{
  "n_kv_head": 1,
  "norm": "layernorm",
  "bias": "none",
  "optimizer": "adamw"
}
Each number is 500 + 25 x the weight over the matrix's rms, rounded and kept within 0 to 999. Layers, rows and columns count from 0. Numbers have three digits each.

# layer 4 MLP up, 448x128, rms 0.186, rows 20-115, columns 64-95
533500530484546513491488506488446515536498516511512508508528556467503495517507480497494488498490
501494499504473496482537485524489496505502481501532490499500505515516514491505494481496506479502
513516495482558488463460464521506513531478518464495504440504489491504462563469471480501492501512
521496516424511506505533520486512508489499517512529468479518524493509473595481520509525465477472
513482471534482495498483455514525443460557501499483478536524520528533514490518515511506536488493
497505480466522456439479548509548470491506548518482486515536488499543462469482520536477540486488
489537485484564421474525512491517480504467527507476515472506492526511485490458504531513505480518
521544511468556491506501496519456508499475494538511476497496499488473522508496497525481517489466
510469501480470517493495467464478470512524522482518493506480482535480509513509521516492475511474
505483517513539463516453476518481481498518496534501503436503526516522532506488422462513539488525
460495462497535495450488517471523471513491482522475476472469496517489510518506463474516528458493
501459545521538488491524485498521495500511467488497473474515509487513529500508464465480561512432
522516495517471439483480453546534486502488513489476479497509493552506478497438462471449539498465
526481486480486505512484488497509474538547516527538497523541540489493490522486516487515544482466
527468511537528488469485434533496486516507503499513485497481521529491510509492527513516512500443
482508482503510482472503503513498509487518489536521494504504497497504509513499452494470482475500
509478497473471490530526480517520500529537564484529500462525474503511485491517525497453501469507
526497503491503477485505503488514529491490477501523509485502507489494514509505460494489492464511
524505500491555484502493505494504468471514507534516489488487527465498501500476486505449513544503
506470503508507476494500500551538452555544478487514491527513545540510507519474476505489495475446
482505488503520501473475477494496536472447514473508483494508479522483486545461499530507528481449
533464486473527466502487505512448482491508482480502504468473523510512542457483495466477532474504
520529474507510493486516508451525516520569511556506499516519516509461486538512470522512495472468
504484463477498491467502502508483524516499506506504507490550497515485485512502474497505507469489
485512516475469487503491497513475487476496528459521507510546486497528557501495500461492495481463
507506504481497503504522466553542509493503518549523481484515526517510468572443515526497464507443
471516449485538506454478477505493498486515494510480495499497504511504497525510508527510511537448
551515504509529510509486483483476493513578491528485471499536483530467452504521538509465496480483
538480548461521492505500525530499510494520542501503480481449537545484448510494469492501524502445
493468512489541487488486499526496450518487528509516483514482500575538512502424467529478480486529
520530466454483508503509485507511524511512520515498481488519469513528487506433490467505483506510
478494441524515490483522486474509482486492559523521481442503523485458463502475520529498518494512
504554504489497473445493491467501512515494477545522485482516510555510533533495452480473495499484
529470533487507486521505475496535508517503491483526483466499500479536481520489493478385500452513
487521492514481501474498500545519493484480543439496490514466493518534483500510515514506477521506
482501545530510472510519490527536484489499489502529492496481494517535503500512491480502475473503
495544510481509505511518442526477523518520549515493497502481471512514468499488455493466494490485
504474451518519516495483490516489474498516510506484446508488473524523439522484534481519501477506
469525492467511477453487493489532479520486494506557472529488485554487507521503478534493505513485
578490471526489485475498513505508432503527501548507485484501473469525536464485514444495508505545
507518535445526505469478503492503533541515512494498481510493474494500501533444503464493480487525
460528492474492491517464501498521505478528498511514470475488497506528507510483506470474479505504
510519503470496507481492498484459491559528435502517493513503510541494509509493482508459530521487
493522523475504464473487517511454486468560511492521505484465512498497495538500487524504508446468
516519526502546479509484502551497447477522467473498483444459482528500490482481502481493485452456
510528513525523498501486481487527506516525544554478510429537489489485508504449479483490538497504
492491532516521487527495470553515516474533533515536489504482501536550474547444517444526520492496
558510517478522494476505455526470524510510501559535486524500473555514486542436531513474470453479
529498470477538472482488494519514489538483475554526478492466500494518522515488470497473495482536
495498504506521484485482501521475496474500511508505502489519460514538510501530473522514485530480
509483506513481496539471509507538532505520526512546499494461484501520474480444500462502482516498
484502531464488485485521478508510540487477518489510503466495493500532457518511515504490518520496
481495521541488455478481524460494484485526528507496486497516564538523484497524479471465526506487
529489480503525462498522474488481503484534471462520507486465491546524512459495493516492458469462
529537487512529488492430487515495487515548519505504502493495510516516464506504453526518532488494
469550461451499479524504500558542497509537502536493466467443508514482476505501463523496486448529
477450447495515518461469475485481523511513500491512474503503518508498461531486466491511508468495
521462502491501505537509499493501516520512530528498480491500517550458484592479441506511479472487
476567526498520500470528479558473517515503488533491488473440529492535509537452497480531478481541
486485467494496476490532487526493476495472507475492503477514494477500482492487521494473482479519
561457471492554503484498530495466493517483517541497466507468444537502469503520491504481483462463
504513494495502434488509519503524488495490506506491500475518497523510530499475515527523513458496
561508484515508483488522464515505501465500538517519499489523512506524476532507474465494476498510
533521528442491490484511467539488541537505475483523484523504498475518482495494491467443508485485
493490503474492481526507498496499489493509485509522486480533493523509546493492484511466506418502
501516561500485501514490464516505518487479477502502504445523486502537465509489504479482509502528
488512526501504468522511497514478508479503527501494501480506487489525510489478466487498570493480
487509547516520491460514456494534465529564472491491476438516518511474553507461476460485493439506
443497509512502483514506526502547481498480530496482481510497507499533542526501460488518538498476
482522496494496479452487498542491504490526497483491481492519448536529479506542467518500507487515
545515494482509487527514459517510524513515518538543505506539483570492463525453504492501472494499
482512497518523497461470534495466494513546506479504483490511496526536507520513456482521525492516
469534502527494466488488484512580461512490538557531496467477508543495468478489482510486474514519
506495519501572491526503465488499492489484490485489459488506555487509532548472509490488520473484
511543480500522502465506471520477521459484494516505499478478523513539479522526459537483521508467
504440482506519490480488493516513493497521497535495485516493484543533456480559453457496491510455
571479496526502470506494523552528500483534489526494497499535522493528495457507459494453463501495
521507562494550491528510506512486462482542549538483501503511549517471508512498488482486497438488
496491503516542470484489479480533536511491521507508492517506498531564477495507396493479534491535
524489523484515467469498456505497537520509480481521499510491563462503484552511486455445531461462
518499499506526493489483492496469496543530474455503482505490517537463502485466464488486475509451
519475530474487498496507494518514488523494495484490480526539469531515502498499483486432474492522
488504462476532499526548487493510481508473442528532489502451518537505473506470474486489515445496
479489524501507485508458490502508477553506489518505496480511526536486485494459516457498448518439
543512472523530499462497507497447505526541509516518485532507531484487502524498469507527476475492
506468497471483481465462512481513502504516526521520479466499485482503482502458512568493507481507
518542516483553499531512469499454511535497507507506474522445467495542472543464473527478470509483
509511478494485494473523496458526480484505490482525498469508496511538513502497494498503504488516
533491485485498511485468494477543483523529501492528468508448467520517493479462523536486493458462
502532503499508493504507507523532552499525487478524485522515485520545487495500485515510474477497
568515492454498485512538466513507530510536459480499494492510550527543466496479526504481508495502
539513491454514491514490499506493501486530506485524502480494484490527438525509514520509532496497
511488519491508484464473476469514548499503538489535498480527476501506485553531500461522503460500
485532462511495478465498496500467522502457467474504480479529500525557526485533491483492503493482
509498500468532499486482472508549523468511464500506496519520506533495481551475510469503449527499
503521524504558480449462481501490496486509518558494483482520475485508491491462460530469484461511
# layer 4 MLP down (transposed), 448x128, rms 0.18, rows 20-115, columns 64-95
516518454541487500528488498456508481464492492533485467490513472552485478472509501496512473540503
492529498525480429495532498455511502509491489501506503486500506540551506484502494522493486481520
463535489522515480487490484508446504492533535511506527522529505546494477508494508497524511511473
469497497533514443554490523561541522500522532498495473503499524497521475512562485507471479511511
552477460499541484489443485482502490494526537472521481507502450489537528474465491453526486478511
517495524492499521503528527487504482577526489471498503502497493536546531521539525508506487502474
470510522470442543516483523527478532512504471527505463536535523522522535552516499470477498505514
509521500506514519505473536505455486519491516446525516477471497508517470492477503511502526490493
462489527509508528475500510480473500499480519487489452508532463484506480527512523504493485529523
526453504520464436502485514505508521488534504521502467503519508490517524522463499503460529506499
531501537491523506485524509492478536524538501500486456520489516510516522481515511502458502473519
500492535505502467501489485495486470489495459546530489519493535499471480484510520477510573539496
508491550534465496517573533473479510485501529451503467523541472559526481471499483496484454543533
486493484505508481519489494528522537462473488510479484535492477463505497516526538489500474501494
525497482502470514492516493476468487486511445496500503518516464486523484513528487524495539507528
488511517500506429482526494489498505503521495514527495494486492518538489510504453499484494483520
488498484540501525487533536520518467453476507565480512518494500487487516483482512497482475523543
519484540480512434491527513479510486508482491512522523479492500507527510491517456493482488495505
543464507495527472480501486493549508493507497565548530507490510467487502546537519480489480485486
488490497455481511503487500466462508503536473524539495527522516462499500485524547546529506502508
526511481477488531514448516477537479463501499472545513477493498495491504485525509475497523464495
513466506512488516528521517512519505548484448459480536547474464451492471499497484480466473518556
461541514515479542459478489522550507489482501538465524453510459490506466454552540499493457514547
506483521465461539488524491512535512486497523485484532553471489481494505488490496447517512476513
478498465499501508531513509509464539536557498503525516492482480490521499502465505503503491503509
457527502508500464503492497488510473459498504478466485508556460522513459498476540477511493519516
495500510496454472540522482536491503498433506483490496518506497511523504465503491521477525494510
488466500537461465492533502501437518468515501509492498477490524515477521537543491538478454498503
478531491488463460503553510490521476503503544463481485493563469534523531491473551493516517465522
535444505482484531469470501509526481490461443503520521479472511480509545507500458483462555512504
490463529468515593488524462475490492474534468483469454493512513480507518496549495522478525507486
471520460488520503554486478475523492490548475448508500553481481491561456537471469476507486495503
519543522518509440483501525489484500526505474509493482502515517536461536489460440496506507491471
492439525484498508524515520483514529466444486483560512478488484461527509490536541488504490453544
482504536490508557509503505468467490494527453528512546501486477469475508494488511529484505513460
499496515470469530474474512497515515512492482511475509536541483461512499484518506508551466505509
514487513467457577485514504467517519488507479527492468515500490474504507510519518503489528506551
523533495505485509528484525502497514501520515533477475504512535510492539477486486448509515526509
456500527524509441514503532526453474498475463499522455504465469516492512495531497502475525490482
494483504484509469578496450564470505464503559502443472532500477556509427500514476486498459480488
517505510509477520522525491518505454442476489508503452472502514507459500516558526483463538509537
480523512498505489479493473493428566530513484508494477531474482476459460497514468484510507472512
512494502503480486529498488513556512462484526477478492507483504507462471479518486517464489525500
471488505490472523470518503490473507472507459463462549494518552497451521482531513509514523507508
502502556490512518481507517535497505471507507513550485485484524541520502475513494497494499476507
541444465517481459452423503466503512529498552502457499454507500475545467511501531487518513508505
487472457481493509482539466515558493481479531470499484491542492507522513501492519481481509508518
483507506474483448494499506541507512459546495506488535521522481525511489519523529483508504508510
493552498512546532502478515470486505493455487474422501516487492472535504517494505485455492516477
477484502510516487531537457461544535504525503526459504527462527516475527481496496477516470452533
517525501483507505466524458518508482496487509500493536504523528462520531527493524550506512476487
521482484469498491489485479511494496517503457479527484500492526493507486479495465495510537480486
497526535556462515464508508468493524444504505505539477521505451540560494483483459427544476512530
495555463488501533476534503465524506508548543507461475514475505461524556537485479433509520553484
563506553491531502489487458439497500499485492544485532490493474493477489471459484495517522532515
440446508422486411562569505481487463479472546480433513439491526475526464542489527523512508554548
542526520504450520473509502487539502522475509474519513506512487495552489462476534530496504541469
434467521519460474538499467508526563488522527553485456505489508481497472526514513490472488534527
497498511523502551490490485454505473502493489520466514489495463520465458484517527491504493498495
515515498504485497475504529497498519488493450519485491484525521487481511504528524486506475496501
531487545546422478534472472476432577469482497467555454484539528501520489534487555478507531491492
476461503484429525509489517515496514501536509530504471513525529491563497519506471523480488529505
524482509509523453468531496493502515476482532516509470475485490495537493519488473486466485480488
475491473511512483486539536481518501470523504512485492479485508502485506535518485519515517494511
475487527500500519462501491497495518469531534517523504511469522475473444505549506506545522478543
513518507495520468492526550451489520529503511495471490541493490481474526526490472510494515469494
499495492481526472500511499465528496503486505477531424509499488489522523503479485473526463462498
482515544556494518528493501480499627505455524504499477476527490522473490477513490557516505515480
460494452496479493463477491465484525467510524480505453558527511477521504461501513497480499495504
468480512527568520513499513511527485513495521506483461482503509542518507507493498474497489462474
450487508479491463508531509505497511490524519490491525516503491509488511510508540520500504534485
486490485526492552501500490463521536512490509499478453532484477507518468484469492501520454521470
514530468475534537489511480517541509508505517503554491496510518476494510534465496503477517492547
496479488495533533500431497508531494497517507495512500566507471478536472489526510548489534459477
464468502511513470505483520517521557496529526470547492524479522501494508486478453476508474500464
535535519496546530469509520488527504460513495484500531564480503530489482480511507517482496506491
510500489477510563464512505504507481493439510495507479555542450497485526529492511440518533509508
498531510466524506479483567475523485514502545542458513519586516532519513530481475539478487472492
500482494476495460496452533482506470520473488520491516522476486460503454476510507502506523495495
493469499513485559503456463520493510518479541492483500500491496489536518497515465509492524480533
492514487510529443464484517493473546497519523476556522491487528528538522490464528497511499482492
506491533510466451466510514489548529480494506453501441482507509541465458466493522465505532517479
482464443538488441494505429526468424512507503513577440513494572524447525537488476495460526444515
494500486448512507485485537468550471487485487462512505522524570469489477454489527525546489521519
520456475466482484467511474468455435502525520498477537515515500528493476495528484511485475511481
545474481470521485514446494492513492533497517472493545469473484474467518482466496476473481467481
462513513487482528528470528535525467509513525501456488507493505535480463500549522462514501488502
452507496435503505496468498520472498487496524518483470555479487506496463510488479511511520513500
500519509497518462493519517486503483446488481515480463538487502493489473521490488482530531505526
545508508509468516504495464509507442514446491522512484506520455468499492509504501523497505504506
460497512512498505449506525499516462497508501487482440516490477492491469449459477469493513535540
491497527511493510530497473503531477505471491496476509526475500502506524505516495523516521479522
497492514502505539536543497476508500484472473545502515503489484502462484506491489506477493475501
476509498519506510493502553508487518529501497476483506489541476485523565484511512479503500473498
494480532498518529485523498463472516476501540485456531523503489498500487529501499488498511514507
498535490508512479491497481487509508450531469529499513533489508457497510493492480479518453537459